{"num_hidden_layers": 15, "hidden_size": 96, "num_attention_heads": 3, "num_key_value_heads": 1, "head_dim": 32, "intermediate_size": 256, "vocab_size": 1467, "hidden_act": "swiglu", "norm": "rmsnorm", "norm_place": "pre", "norm_eps": 1e-05, "positions": "rope", "rope_theta": 10000.0, "rope_fraction": 1.0, "qk_norm": true, "attn_scale": 0.177, "bias": "none", "tie_word_embeddings": false, "parallel_block": false, "init": "normal", "init_std_qkv": 0.056, "init_std_o": 0.0, "init_std_up": 0.056, "init_std_down": 0.0, "optimizer": "laprop", "learning_rate": 0.00297, "beta1": 0.9, "beta2": 0.98, "weight_decay": 0.084, "lr_head": 0.0077, "warmup_steps": 515, "schedule": "wsd", "decay_fraction": 0.559, "decay_shape": "exp", "final_lr_fraction": 0.02, "batch_tokens": 16384, "max_seq_len": 256, "doc_mask": true, "train_tokens": 106500000, "max_steps": 6501, "dataset": "wikipedia_en"}
Each number is 128 + 24 x the weight over its row's rms, rounded and kept within 0 to 255. Layers, rows and columns count from 0. The size above them is the row's rms in percent of the matrix's.

# layer 8 MLP up, 256x96, rms 0.105, rows 50-73, columns 0-95
size [104  99 101 105  97 105 103 100  96 105  99 103  93  99 102 103  94 104  94 102 100 102 107 104]
[[130 138 181  97 143 140 122 126 120 107 148 133 125 120 134 135 132  98  79 123 179 168  72 143 158 119 142 121 121 141 106 110  88 127 153 112 125  72 109 110 115 131 186 123 160 132 140 116 147 143 106 135 126 152 115 141 131 131 137 187 129 138 183 125 122 122 127 142 132 137 158 122  93 131 152 134  98 169 138 112 109 157 172 126 113 129 143 124 125 119 117 204 106 118 113 111]
 [126 130 138 143 134 123 130 155 164 133 150 123 141 130 166 150 154 170 113 115 121 110 119 107 130 167 176 119 115 161 113 119  85 107 160  99 112 119 123 145 127 102 112 140 137 142 153 130 106 182 138 149 109 130  98 146 151 111 165  89 105  79 112 146 122  65 161 152 108 103 141 121  81 131 123  84 135 130  99 130  74  94 138 114  94  84 106 124 112 120 124 106 136 135 117 152]
 [151  78 123 130 127 127 141 175 151 143 126  70 109 159 152 145 122 151 106 101  95 153 126  96 134 117 157 105 149 151 107 161 109 145 144 130  88 113 133  77 105 118 116 189 110  89 153 135 123 135 138 142 130 114 137 122 166 122  71 123  98 126  92 111 176 183 116 150 132 142 156 132 127 156 142 115 180 141 117 140 135 111 140 132 130 133 157 146 114 118 126 103 137 143 115 150]
 [134 116 151 180 124 173 135  86  97 107 140 106 113 103 167 121 115 138 136 150 126  92 134 161 146 109 142  87 144 118  87 166 141 136 114  63 161 129 125 153 144 125 114 144 151 135 135 111 107 141 142 141 160  99 115 161  90 123 125 151 121 115 120 110 126 138 114 103 120 119 129 158 130 109 164 118  92 116 155 104 108 145 142  87 150 178  92  93 131 117  92 124 128  96 167  96]
 [120  76 159 123  99 126 111 126 135 131 141 133  95 123 134  91 139 137 159 152 130  66 103 175 127 117 129 111 146 146 113 134 149 120 116 122 111 116  82 142 107 184 146 100 133 132 127 117 112 171 122  91 167 131 112 146 105 160 109 115 126 123  95 112 110  85 145 104 140 152 108 125 126 138 185  93 106 148 144 111 112  90 107 121 106 136 128 179 110 143  98 155 157  92 105 145]
 [116  95 126 144  73 115 135 120 120 114 110 154  97 123 124 111 137 157 146  98 129 176 152 135 126 124  97  93 108 116  86 180 140 137 145 145  91 103 120 104 127 167 140 116 129 141 120 113 112 145 134 126 175 133 106 152 181 146 109 126 114 114 126 143 149 152 141 120  80 143 158 109 132 121 130 134 120 182 102 109 138 126 116  79 128 119  92 141 161 169 132  80  93  98  92 132]
 [128  75 154 106 143  84 141 121  90 133 169  78 158 120 136 142 129 120 132 126 115 107 106 125 157 123 125  88 144 132 154 119 144 138 127 129  80  83 108 199 101 112 109 136 107 134 138 155 112 143 134 126 106 126 125 134 116 128  84 151 146 111 131 157  93 113  93 149 125  96 126 114 176 136 146 131 142 159 106 153 104 139 159 167 136  83 142 128 117 137 143 113  76 144 120 160]
 [123 100 111 120 119 129 142 112 179 147  93 176  98 129 162  84  86 108 110 144 116 145 111 119 113 135 116  87 134  93 150 158 153 100 113 144 100 142 122 138 168 125 146 158  51 136 120 160 129 100 106 110 128 105 163 108 155 149 105 144 133 108 130 134 120 139 132 133 110  62 118 159 120 125 180 112 110 142 137 139 102 116 133 139 138 159 114 156 145 123 146 106 150  97 123 109]
 [109 152 116 108 111 131 145 127 111 112 138 135 105 107  89 156 136 143 121 109 160  96 138 101  88 151 100 170 112 148 122 140 122 106  96 127 120 138 108  90  64 147  95 104 141 143  96 129 133 105 146 169 131 140  92 115 132 159 130  96  99 126 102 181  94  83 127  91 157 150 138 139 141 107 107 126 122 176 106 110  90 125  64 140 110 128 119 156 156 126 123 143 118 117 130 123]
 [ 82 168 145 168 138 103 112  99 146  84 133 133 111 144 113 170 146 133 176 116 133 104 120 162 147 147 173  98 139 146 107 126 143 129 124 117 155  88 150 168 122 148  86  94 129 152  98 158 156 139  85 118 124  73  99 122 123 121 127 145 126 107 104 133 118 154 136 131 157 124 104  94 148 113 185 148  96 125 126 100 130 127 144 135 139 139 121 132 145 126 126  70 144 116 150 151]
 [135 108 107  86 119 138 114 106 106 172 138 130 133 130  99 147 118 167 127 130  86 108 156 125 150 116 168 153 119 166 176 154 141 156 162 123 154 114 158 153  88 135 137 112 110  81  94 143 121 141 112 122 169 125 145 121 141 149 110 121 137  69 156 119 128 127 103 145 116 137 151  92 146 151 127 118 139 132 144 166 146  67 143 161  89 136 143 123 107 160 152 132 142 121 173 108]
 [139 171  81 105 120 114 100 126 164  97 119 173 160  97  89 147 125 171 145  93 165 135 131 118 162 150 155 122  96 106 124 112 133 140 146 126 146 143 145  83 145 125 127  91  86 140  88 113 119 155 150 148 122 134  99 166 118  98 135 121 110 114 116 135 134 121 123  83 158 131 133  91  97 120 102 127  88 133 151  76 143 146 175 119 124 165 127 150 115 148 104 111 120 139 136 125]
 [171  77  96 161 145  80 182 109  82 133 163 148 135 150 125 144 139 147 123 128  95 127 111 173 146 124 121 122 121 109 168 148 118  91 132 125 105  65 118 148 110 118  99 144  93 118  91 132 112 125 128  98 115 148 117 135  95 127 107 156 118 119 171 117 140 118 150 152 112 155  96 138 152 163 170 143 133 133 145 126 113 155 152 143 139 123 154 129  95 140 123  88 141  99 133 145]
 [149  89 163 139 186 112 132 165 151 108 111 110 124 117 192 170 116 110 116 161 147 125 113 114 124 106 170 135 132 112 144  79 136 120 141 169 111 133 125 164 151 161 102 121 133 171 134 158 160 112 131 113 165 131 146  89 117 133 105 153 164 144 167 113 127 106 110  97 121 149 126 155 156 138 150 125 128 144 144 143  82 124 143 114 131 149  74 122 154 112  99 121 121 145 148 128]
 [133 144 126 133 115 132 163 150 161 103 162 163 122 116 123 163 168  94 136 159 128  95 116 139 137 179 110 138 102 137 138 128 124  70 117 112 117 125 119 166 143 137 157 113 123 120 122 129 116 142 128 107 108 136 131 180 141  95 105 180 138 131 121 140 136  93 106 132 147 110  85 120 148 138 140 103 108 160 101 183  81 132 139  99  69 152 142 103 162 114 102 102 107 114 105 117]
 [109 166 143 112 108 149 113 119 159 122 125 124 129 147 123 114  82 132 123 121 121 152 116 116 161 127 141 173 118 110  97 187  73 139  91  89 106 110 109 141 146 153  95 154 132 145 112  98 101 129  91 136 107  87 128 118 160 154 109  88 114 128  93 132 104 111 149 159  94  95  94  95 112 120 107 150 122 123 117 101 115  97 108 118 116 160 171 147 144 105 122 138 123 114 180 138]
 [164 125 136 112 126 136  91 148 128 135 137 127  91 142 117 137 101  82 139 143 132 120 104 130  84 137 116 125  84 113 110 110 108 104  89 123 118  95 129 115 127 170  95 120 129 149 111  94  74 115 115 163  88  97 147  76 113 153 168 144  77 109 136 157 128 162 148 165  88  96 148 112 110 143 160 137 123 124 152 112 115  87 148 155 144 132 145 118 115 128 136 143 124 128 150 178]
 [113 115 147 136 143 118 100 119 133 154  89 184  97 113 107 137 157 121 167 122 118 132 134 133 125 152 112 121 117  79 140 111 183 117 135 120 118 138 112 122  90 132 108 121 175 137  75 151  98  97 117 142 158 131 118 128 120 137 156 126 123 112 156 131 132 123 133 131  90  94 136 179 124  96 108 126 112  92 112 150 119 167 133 124  69  57  92 139  86 140 121 102 132 122 135 120]
 [124 158 137 141 136  83 176 134 102 129 130 105 126 117 149 147  76 114 158  95 107 165 169 140 109 190 101 125 134 109 145 126 155  90 125 135  82 154 159 149 130 126 136 153 122 135 147 127 134 146  81 126  94 140 132 153 155 120 121  86 159 153  92 140 127 153 159 118 160 132 125  91 137 123 142 144 111 128  88 122  78 146 113 133  98 127 167 123 145 157 129 118 117 158 158 108]
 [147 111 150 162 126 136 129 131 140 128  94 137 102 121 184 127 127 142 107 107 101  81 109 136 158 130 138 166 124 103 166 154 152 114 144 141 125 171 136 161 124 133 127 120 122 151  91 139 126 142 144 120 113 112  74 133 140 167 122 163 150 117 126 119 155 124  83  84  98 119 115 121 114 132 120 130 137 102  68 116 126 108  96 101 158 146  74 100  98 112  88 112  97  94 154 155]
 [169 143 115 108 141 104 119 135 138 111 102 116  91 156 149 101 158  50 126 120 117 109 166 172 111 131 101 127 131 149 139 142 114  90 110 101 112 157 104 125 139 133 122 104 110 162 112 163 160 112  97 164  86 126 104 120 155 123 156 140  78 133 113 105  91 151 114 132 124 108  89  95  96 162 116 115  99 118  88 132 114 120 130 143 122 103 122 114 165 145 165 155 122 135 132 147]
 [141 103 111 107 171  79  77 108 122 131  98 136  98 114 155 134 167 144 127 153 164 149 149 148 144  99 114 129 149 151  93 129 150 152 131 118 160 142 137  89 102 130 152 117 142 105 120 118 114 110 177 118 186 117 140  89 130 119 134 156 108 152 139 136 139 162 134 133 101 128 138 128 151 121 136 156 131  93 162 109 143 129  98 158 129 119  97 178 124 134 159  81 143 103  77 130]
 [139 113 148  99 121 130 159 166 122 101 115 121 136 103 173 141 121 106 152 150 149 113 142 129 106 117 135 106 131 136 144 133 149 148  95 164 154 133  88 104 131 100 110 174 100  97 141 153 112 157 125 132 160  94 164 133 123 118 143 113 167 126  84  65 100 109 115 111 112 163 146 101  83 111 163  83 136 109 154 114  98 117 121 118 118 132 149 168 132 187 126 135 143 122 148 114]
 [132 176 125 143 121 148 133  98 164 119 156  92 145 141 144 115 108 135 145  89 161 105 122 104 113 164 129 141 142 108 111 132 142  85 136 153 108 148 151 130 135 159 119 160 142 130  97 131  94 132  86  81  81 126 168 119 100 148 110  93 105 147 126 130 124 100 123 144  91 106 106 133  74 140 124 116 129 134 104 125  97 126 150 106 140 116 115  93 128 147 139 191 166 119  99 174]]
# layer 8 MLP down (transposed), 256x96, rms 0.102, rows 50-73, columns 0-95
size [105 102 104 101  98 104 104  99  98 106 100 105  94  99  99 102  95 104  97 100  97 101 103 103]
[[117 123 105 123 133 136 140 126 129 121 139 155 147 133 109  52 128 112 172 128 120 106 152 109 117 170 137 144  97  88  63  95 164 110 116 120 116 163 138 106 115 138 128 151 160 151 135 129 108 112 137 117 114 169 169 130 159 146 124 147 150 163 121 108 187  89 107 136 128 126 114 100 110 148 194 131 122 124 108  78 106 108 128 105 121 153 106 119 101 118 115 127 125 149 125 124]
 [151 169 114 156 150 135 119 105  95 149 111 112 104 103 137 120 158 138  82 115 110 132 150 120 102 112 148 136  77 151 141 124 138 113 141 111 123 178 142 128 126 181  99 151 134 151 112 121 123 111 139 139 142  75  95  86 133 121 122 150 132 129  68 125 161 135 109 123 119 117 157 113 127 126 123  87 146 159 107 130 152 137 156  92 106 108 152  79  88 115 158 129 171  92 138 152]
 [109  93 152 107 130 150 144 108 123 137 140 119 114 124 151  93 103 155 121 165  88 110 123 162 138 159 122 179 100 102 130 159 167 151 137 139  96 136 121 167 134 146 118 161 112 116 142 116 160 120 133 102 123 172 135 124 145 108 122 119 119 120 118 144 132  79 154 108 150 104 159 161 148 106 114 164  74 133 173 110  96 163 127 130 132 159 100 113 112 101 108 169 121  89 113 169]
 [115 171 133 176  92 149 116 134 126 113 154 119 121 143 129 139  82 138 126 137 164 112 135 118 144 114 119 163  99 112  85 140 163  96 148 114  76 130 130 119 116 147 140 134 132 105 161 142 147 132 117  87 113 110 145  91 162 173 118 120 109 118 162 141 166  90 150 138 130 165 130 114 133 141 167 160  92 122  86 124 106  97 109 127  73 151 110  95 140 140 145  93 148  96 137 128]
 [116 118 166 129 106 138 116 138 113 142 112  83 138 123 130 145 138 148  85 144 175  84 109 148 137 101 117 124 129 148 150 135 109 178 161 163 112 156 124 134 137 157 118 102 155 135 124 175 135 177 150  95 120  89 124 130  86 156 126 114 190  97 100 163  79 128 116 162 128 124 104 139 143  93 153 129  95 121 113 127 156 100 104 125 114 115 152 113  96 122 141 131 122  98 146 106]
 [151 120 154 121 107 126 149 117 112 125 156 152 120 131 116 143  94 133 127 110 149 124 119 175 157 168 133 119 159 114 174 132 124 148  97 157 102 119 123 181 106 166 118  96 183 129 161 130 139 125  88 142 167 146 129 176 143 150  96 141 129  96 172 173 152 118 150  80 108  92 134 123 117 115 139 128 148 146  96 134 121 156 161 112 139 160 137 136 109 159 115 133 165 116 156 111]
 [112 118  94 149 107 119 123 124  93 170 132 114 132 140 151 115 124  85 138 151 156  97 146 136 108 129  92 103 162 151 137 159 137 121 108 122 126 155 126 167 111 138 113 110 147  85 142 120 153 124 116  94 130 158 106  56  86  92 143 108 111 129 118 153 152 131 162 111 106 132 100 153 116 160 134 152 122  93 129 177 123 130 153 119 115 139 104  92 120 168 133 176 134 109 170 165]
 [145 142 106 123  79 138 103 142  86  87 152 128 108 114 118 118 151 128 167  72 138 133 120 152 137 118  98 145 170 142 123 109 119 151 140 119 119 119  96 110 149 141 116 146 137 133 138 139 107 154 144  98 139 103 127 130 154 122 146 108 125 152 126 129  66 139 157 181 105 141  87  98 134 158 113 149 110 152 149  92 164  96 108  93  98  87 182 135 124 120 106 115 143 146 162 155]
 [102 114 109 105 126 120 180  84 145 132 121 114 124 171 130  81 112 142 139 123 119 113 148 145 142 100 100 131 139 142 202 122 123 118 140 166  85 138 133 132 136 125  87  98 131 174 109 113 149 142  91 154 131  96 111 136 107 167 143 103 135 146 167 104 125 122 106 134 105 123 109 151 125 112 130  84 157 146 160 139 129 141 116 141 113 127 106 103 114  84  89 165 148  77 122 123]
 [139 122  85 117 140  87 129 116  76 136 178 145 126 150 127 155 114 117 146 159 138 102 125  94 172 113 113 160 157 116 141  76  90 107 121 144 119 127 131 106 158 128 189 133 139 133 130 104 107  99 114 138 130 114 113 158 114 140  87 161 113 125  89 124 152 130 137 127 137 135 112 153 140 156 130 134 178 148 161 148 110 108 100 134 162  76 140 153 109 108 117 144 140 180 124 105]
 [128 128 141 130 106 162 148 160 125 165 127  77 113 138 182 114 173  98 125 126 164 139 107 109 129 175 163 102  95 101 150 148 139 132  83 145 123 145 155 127 110 151 117 112 162 121 128 155  80 117 124 144 128 165 112 139 144 139 113 139 115 166 116 119  70 169 137 149 161 121 163 122 106 139 109 138  92 123 153 138 131 173 123 117 113 100 148 109 136 138 175 119 130 142  97 140]
 [127 123 104 130 118 141 131 139 142  44 115 158 137 141 136 126 146 124  93 122 114 163 172 115 102 145 107 117 132 158 164 113  99 126 146 146 138 101 144 120 117  69 176 119 123  96 143 115 130  95 137 143 128  94 145 105 167 119 157 133 128 138 161 140 185 166 115 109 151 109 112 151  95 126 137 130 123 154 104 116 127 113  79 114 135 145 109 178 140 173 125 120 126 117 167 140]
 [120 130 125 129 191 143 154  79 129  90 127  71 139 120 153 106 129 121 133 111 133 114  85 137 137 155 129 130 121 162 130 108 139 107 145  96 135 124 127 153  83  98 110 159  95 111 129 163 149 143 162 124 125 126 128 143 149 167  84  91 178 107 144  87 126 132 116 159 159 125  82 126  98 136 135 130 121 107 130 113 154 130 115 145 154 145 154 138 121  94 169 115 110 148 160  85]
 [118 143  81 110 115 111 171 141 109 148  94 131 147  97 170 133 121 114 131 170 171  91 139  88 155 149 107 149 118  88  98 110 134 156 123 116 131 134 152 153 111 132 161 137 126  84 138 109 129 158 117  99 131 161  90 105 144 129 114  95 140 180  82 123 165 162 134 142 145 133 145 108 154 103 123 142 146 118 153 109  90 131  99 115 140 141 113 113 180  95 109 162 128 120 130 128]
 [121 126 144 165 126 128 129  99 148 123 152 153 134 139 168 101 140 138  84 158  93 148 189 130 134 114 106 163  94 125 116 109 104 116 142 124 123 135 164 181 141 138 106  73 125  91 166 170  99 127 137 124 133 139 147  82 145 138 105 100 143 128 152 131 150  88 120 144 152 124 105 133 117 111  97 133 161 156 143 157 156 166 121 140  77 109 151 165 121 119 116 131 126  89 115 132]
 [ 71 129  94 141  98  65 114 123 116 136  95 125 134 169 127  86 147 101 188 146 114 158 109 129 127 120  99 166 113 145 161 120 134 106 154 116 147 136 160 157 174  87 129 147 135  74 140 116 138 117 146 128 115 145 130  90 124 119 146 122 152 169  94 100 127 143 148 170 127 131 111 138 125 115 121 119  78 125 123 134 149 115 121 102 129 100 168 128 140 134 141 160 147 122 157 142]
 [ 95  99 177 131 137 127 139  97 135 101 111 127 147 127  81 161 153 147 155 123 148 144 129  77 133 101 100 107  97 119 140 131 120 118  92 100 136 116 119 149  94 147 122  99  70 105 132 153 130 132 119 131  85 126 151 161 122 139 110 125 116  94 136 149 175 111 124 141 138 121 120 173 109 115 143 156 158 129  75 160 138 157 139 113  79  98 117  83 133 110 168 121 125 150 136 102]
 [113 141  92 127 108 125 148 131 127  88  87  97 166 126 124 130 154 118 123 145 149 118 142 122 177 135 156 101 146 146  93 159 111 121 160 138 139 148 157 120 150 111 118 134  96 136  89 109 153 146 128 139 118 109 110 130  43 160 171 117 116 133 149 141 119 124 131 136  98 140 121  78 141  93 110 140 125 201 104 129 110 113  95 143 110 123 111 117 128 146 157 146 111 130 164 168]
 [134 106 168 119 115  90 111 148 146 139 111 167 111  90 141  80 136  82 151 141 118 119 110 122 103 120 101  95 130 150 119 138 145 144 140 103 121 157 121 155 159 144  89  97 113 170 134 132  63 129 119 104 130 177 128 162  95 142  75 135 119 140 122 135 107  78 132 135 118 126 152 147 172 140 148 138 152 132 100 140 128 133 122 118  80 168 112  86 129 128 135 102 124 156 139 119]
 [114 133 113 162 155 133 172 123 145 139 131 146 162 114 104 151 113 150 109 152 101 120 105 110 115 128 155 153 120  97 135 157  90 123  84  97  82  96 134  84  98 118 124 130 141 169  97  99 126 119  92 127 115 116 177 108  77 114 148 112 130 126 127 156 132  97 154 175 122 131 133 104  88 120 160 126 130 164 104  90 133 150 108 118 115 129 128 175 145 172 151 106 133 160 125 138]
 [111 144 151 110 124  71 107 122 161  97 163 170 114 149 125  93 147 132 124 191 121 113 126 137  94 153 128 153 165 138 134 125 159  83 144 116 148 128 120 175 119 100 140  95 162 135 137 124 134 155 121 140 104 143 173 116 105 155 158  90 100 118  94 158 160 133 155 146 121 122 112 140 134 120 128 157 129 176 102 168  89 121 138 120 128 163 143 136 135 121 104 120 122 104 146  88]
 [115 144  96 138 130 176 140 154 131  72 131 146 118 125 105 154  85  56 100  95 125 143 120 144 141 122 139 104 102  90 152 159 125 115 160 118 113 121  79 127 127 147  94 134 156 156 128 100 152 139 135 159 107 129 167 149 108 115 107 154 128  97  83 118 165 130 113 104 159 125 134 130 107 107 127 135 106 114  89 150 133 141 113 104 164 125 145 112 155 156 120 160 155 146  90 109]
 [ 98 120 115 159 118 149 100 139 115  94 171 124 139 142 148 144 133 132 108  99 114  92 132 169 131 140 169  88  78 140 130 149 144 114 162  99 132 143 137 139 109 130 145  92 124 153 135 154  70 138 122 114 110  82 146  85  85 120 120 164 127 107 112 142 105 146 127 124 154  82 113 146 144 134 113 124 172 143  88 126 110 150 135 155 128 172 108 124 120  86 120 151 144 108 172 111]
 [136 128 120 130 113 135 120 156 185 123  96 102 119 145 125 127  96 129 132 182 118 143 149  93 119 133 145 111 137  92  85 106 148 162 159  99 140 100 132 107 144 115 155 108 144  94 157 144 155 156 180 136 156 157 120  76 123 148 101 139 114 104 140 144 122 127 106 118 128  85 134 108 124 153 128 138 126 127 132 133 104 123 109 133 111 168 128 143 186 140  90 155 164 187 109 156]]
# layer 8 MLP gate, 256x96, rms 0.116, rows 51-74, columns 0-95
size [ 97 102  97 104  99 101 108 102 101  99 101 104 105  99 110 101 106  89 102 104  97 104  98 110]
[[117 101 133 127 157 112 144 105 145 110 148 129 120 117 124 152 108 174 143  88 150  95 122 108 116 127 148 117 108 164 114 144 169 139 153 120  99 102 108 144 113 108 104 149 166  77 140 140 126 175 115 143 128 164 135 168 154 119 151 109 155 105 153 124 149 125 162 119 171 134 136 124 102 143 158 130 152  95  82 136  88 128 114 157 169 155 107 132 106 153 122  78 115 133  74 149]
 [ 85  94 144 113  53 153 146 145 127 141 116 163 126 131 173 112  92 106 122 117 117 119 111 122  68 103  93 164 134 136 122 154 167 117 129 141 118 138 120  93 140 167 148 100  96 128 114 157 124 139 126  99  96 134 135 129 110 146 154 118 135 134 121 116 136 126 126 108 165 144 163 178 101 151 145 147 106 138 115  75 152 166 117 113 124 101 121 117 162 119 130 110 178 151 127 137]
 [182 176 121 119 130 117 144 123 130 124 136 125 128 112  95 187 102 101 120 142 135 142 149 192 107 118 107 155 108 120 155 113  85 118 149 128 122 129 119 138 124  94 128  90 152 166 104 128 143 105  88 118 104 150 123 110 113 119 126 104 142 129 128 133 172 143 131 192 116  83 177 131 108 170 120 110 132 125 117 149 129 112 102 121 157  96 116 119 114 150 142 150 137 160  77 116]
 [135 151 133  91 137 163 128 124 131 121 139 108 102 154 115 120 119 129 167 134 163 144  85 104 182 167  96  99 136 116 133 133 132 146 104 137 122 146  62 140 104 161 132 171 167 123 141 108 106 137 157 119 127 150 132 176 135 123 123 111 103 111 153 138 152 121 145  59 131 109 141 160 129 130 133 114 123 118 143 123 167 125 112  97 127 155 131 165 154  96  83 148  90 123  90 114]
 [178 128 133  98 118 100 141  81 141 117 127 153 134 110 121 141 109 125 131  99 143 115 157 160 159 117 155 143 134 144 162 125 147 107 107 133 132 164 113 119 137 186  58  96 172 109 133 156 133 170  79  99 122 135 157 186  92  96 136 132 106  94 136 145 117 162 163 132 135 115 122 123  96 128 105 124 116 124 134 125 126 130 126 123  71 114 130 137 165 147 102 140 137 115 118 125]
 [104 130  93 111 107 100 160 127 125 112 138 189  51 121 157 115 132 162 165  94 129 126 101 109  84 124 122 158 147 168 120 114 121 120 164 145 123 122 103 132 130 148  99 154 112 132 136 100 133 133 155 141 127 160 157 112 131 152 149 104 139  99 115 144 146 100 167 163 128 141  97 135 102 128 128 181 106 149 139 129 126 135 125 136 125 139 119 145 130 105 128 142 149 133 211 135]
 [110  87 112 162 138 116 119 150 159 125 117 147 142 163 133  85  99 108 121 134 134 162 138 111 112 135 106 155 112 114 176 121 113 140 127 143 113 184 130 132 114 119 155 123 130 125 104 170 143 138 134  99  93 131 129 133 130 137 138 124 130  83 199 103 149 136 129 129 134 139 143 137 144 121 123 135  50 124 150 114 115 175 151 107 192 128 158 116 125 166 139 115 137  95 146  88]
 [120 114 130 139 106 134 150 126 143 113  92 113  90 127 131 115 169 117  76 142 131 123  84 144 151 127 188 138  99 120 134 124 155 123 107 142 112  98  87 117 150 132 124  68 113 135 146 129 117 176 167 105 142 102 108 182 136 159 141 123 105 106 124 126 128  98 175 136 123 133 115 167 117 120 129 119 131  96 116 173 104 130 105 120 124 156 123 147 132 124 187 177  97 149 114 120]
 [166 129 120 167 146 147 136 140 195 121 125 142 156 121 134 127 112 100 144  98  94 154 144 126 128 106 147 137 164 148 156 155 167 152 130 136  84 115 145 125  92 146 136 114 109 168 113 139 149  80 118 135 125 124 106 148 143 118 125 105 131 171 119  86 149 142 139  90 129 134 116 133 122 122 153 153 100 101 104 145 151 136 153 134 177 168  56 156 114 139 110 133 144 124  86 119]
 [111  91 131  94 108 141 133 124 173 132 131 127 108 160 129 123 171 112 121 135 119 116 159 132  92 144 147 101 125 122 169 106 137  93 119 119 102 135 105 154 129 186 142 127 146 142 118 171 145 106 173 147 138 145 130 135 121 144 159 101 117 112 129 161  96 121 126 122  78 156 146 137  96 142 154 144 133 151 100 137 134 183 166  88 156 127 189  96  92 148 120 133 116  90 118 115]
 [ 80 134 108 135 107 128 148 119 150 139 163 149 132 146 131 123  96 119 103 145 102 113 142 104 103 138  86 116 152 171 122 162 148 156 129 117 122  97 125 114 115  96 122 128 177 132 147 144 121 148 121 143 115 133 139 155 126 131 124 111 147 195 167 158 140 166 157 128 140 179 130 110 146 129 123 187 124 104 152  72 163 128  91 143 158 124 131 128  99 124 145 137  91 171 150 152]
 [103 118 152 124 100 125 117 118 144  90 124  87 117 119 144 126  97 124 161 132 189 130  92  80  70 110 151 177 113 128 115 120 185 123 124  76 121 169 114 129 170 148 122  91 140 143 146 146 144 135 126 143 137 162 119 124  91 164 123 106 150 130 133 108 136 124 144 100 143 115 141 165 124 109 139 148 154 106 113 138 166 107 120 148 160 143 121 140 156 143  92 115 118 174 122 138]
 [ 92 169 130 137 132 133 118 151 113 113 130 140 127 103 151 105 140 129 112 144 100 125  99  95 132 164  89 136 155 127 102 166 147 175  87 166  93 111  84 143 130 125  99 138  95 160 110 136 105  99 113 127 136  96 125 125 137 115 145 105 116 114 144 144 158 151 116 110 159 109 122 151 118 109 140 151 149  94 122  65 113  96 130 125 120 143 137 120 165 129 207 148 144 148 171 133]
 [149 128  96 131 166 110  91 144 144  52 147 103 139 113 126 122 113 104  63 117 140 119 163 137  99 127 161 133 101 137  92 115 142 143 178 170 154 116 132 103 133 109  71 150 165 128 121 120 151 150 124 158 145 162 142 129 124 134 160 108 141 118 170 146 108 145 147 114 135 125 165 132 158 152 106 171 122 108 128 135 127 144 107 164 109 152 112 128 159 137 138 126 126 131 101 158]
 [150 162 122 119 137 159 108  97 191 127 160 127 135 146 142 106 129 137  97 154 151  73 109 118 136 134 121 163 156 109  97 114 140 123 150 143 113 193  96 146 143 104 117 104 166 109 131 164 154 182 142 132 115 140 102 134 112 158 116 106  97 116 161 138 147 148  93 150 140 137 190 158 121 122 108 126 138 124 110  95 132 154 110  91 132 102 127 143 126 156 140 103 138 120 157 110]
 [161 130 124 131 121 108 108 133 108 102 107 154 151 124 181 112 182 157 143 134 136 111 122 136 157  77 143 133 167 125 150 154 138 149 114 120 123 160 123  97 125 153 111 126 149 175 117 125 143 139 150  95 157  91 141 136 133 130 140  92 106 133  77 113 135  93 161 158 136 139  98 149  97 140 162 114 163 136 129 145 131 134 138 130 144 111 159 179 171 140 127 117  62  94 117 117]
 [103 115 144 149 102 115 138 156 133 101 130 140 113 120 114 153  94 139 155  80  97  84 139 116 135 113 132 118 101 138 160 146 179 158 115 101 129 112 143  86 117 110 128 104 101 160 115 103 141 154 150 106 105 145 155 121 118 125 150 129 120 113 138 113 150 155 168 135 154 162 175 141 124 105 132 109  94 100 104 161 141 117 135 127 124 168  74 160  68 171 123 104 159 148 128 146]
 [118 155  72 116 103 140 137  86  79 141 107 132 121 110 106 102 134  85 144 118 151 172 158  95 134 138 134 112 159 122 168 150 118 137 109 138 131  90 114 145 129  84 125  90 158 126 136 117 125  61 102 113 135 154 146 144 134 139 126 147 109 121 136 148 143 154 121 158 128  89 100  80 120 125 143 154  90 125 100 135 155 114 106 108  83 142 113 140 105 152  89 107 102 152 131 121]
 [139 119 125 118 173 131 160 122 149 118 138 105 111 118  87 137 158 123 133 106 188 121 136 138 148 124 175 134 158 114 152 123 161 162 105 109 164 141 124 164 117 121 106 142 166  97 154 100 136 122 125 152  89 145 113 160  90 120 101 121  79 114 160  90 156 126 151 136 127  85 131 146 136 146 142  93 126  90 131 146 151 135 149 171 127 103 177 119 136 120 105 152 170 143 125  99]
 [ 96 125 103 133 120 139 129 146 166 120 135 141 130 116 126 104 150 132 138 157 162 139 119  89 153 111 153 132 156 132  81  98 142 110 126 197 131 129 127 129  69 140 112 106 149 147 117  98 129 184 127 119 131 142 131 152  85 144 120 113 116 120 122 158 176  84 148 139 138  96 137 166 136 125 105 139 149 129 146 142  89 127 114  78 138 149 120 148 157 134  76  81 112 138 130  94]
 [127 149 110 128 112 137 136 136 106 113 141 156 144 142 151 128 138 103 117 119 100 148  99 119 122 146 128 112 136 131 186 116 107 115 143 104 133  80 118 130 118 139  75 111 149 169 146 128 137 177 108 128 141 173 151 165  91 136 157 149 114 159 130 156 133 113 137  72 166 130 135 119 117  76 165 141 138 170 101 159 124 100 102 122 142 119 142 126 122 114  61 143 108 109  79 136]
 [ 76 126 131 118 127 133 109 129 155 127 152 137 164 128 135 111 100 168 132 116 142 103 158  86 109 128 111 124 139  45 131 118 172 130 106  94 145 118 109 125  91 140  98  97 174 119 152 146 135  67 110 124 133 127 134 147 159 161 116 108 139 161 142 135 134 133 135 162 137 143 146 110 131 159 150 135 123 140 124 100  96  85  87 170  99 123 122 111 137 106 158 146  99 153 120 140]
 [109 133 145  98 116 170 139 118 134  96 146  87 140 160 151 143  94 139  98 113 177 134 141 164 123  73 101 128 150 144 128 164 151 122 117 156 114 118 156 127 150 149 142 143 123 125 116 132 128 120 107  83 101  92 173 117 172 182 108 121 130 139 131 124 114 124 111 108 128 100 106 149 145 124 146 182 138 148  84 155  98 132 155 123 137 107 117 140 104 106 114 162 121 127  89  79]
 [147 152 137 120 167 127 162 104 199  92 188 124 148 138 105 153 136 141  97 177 156 122 123 130 186 107 101 113 117 161 173 147 123 134  92 118 156 134 105 164 161 166 113  94 134 133 114 144 121 102  86 123  97 138 107 151 138 151 149 158 110  96 154 123 130 115 148 181 111 144 130 154 126 130 176 125 128 140 116 115 125 115 142 148 121 135 135 143 119 135 135 135 111 146 124 119]]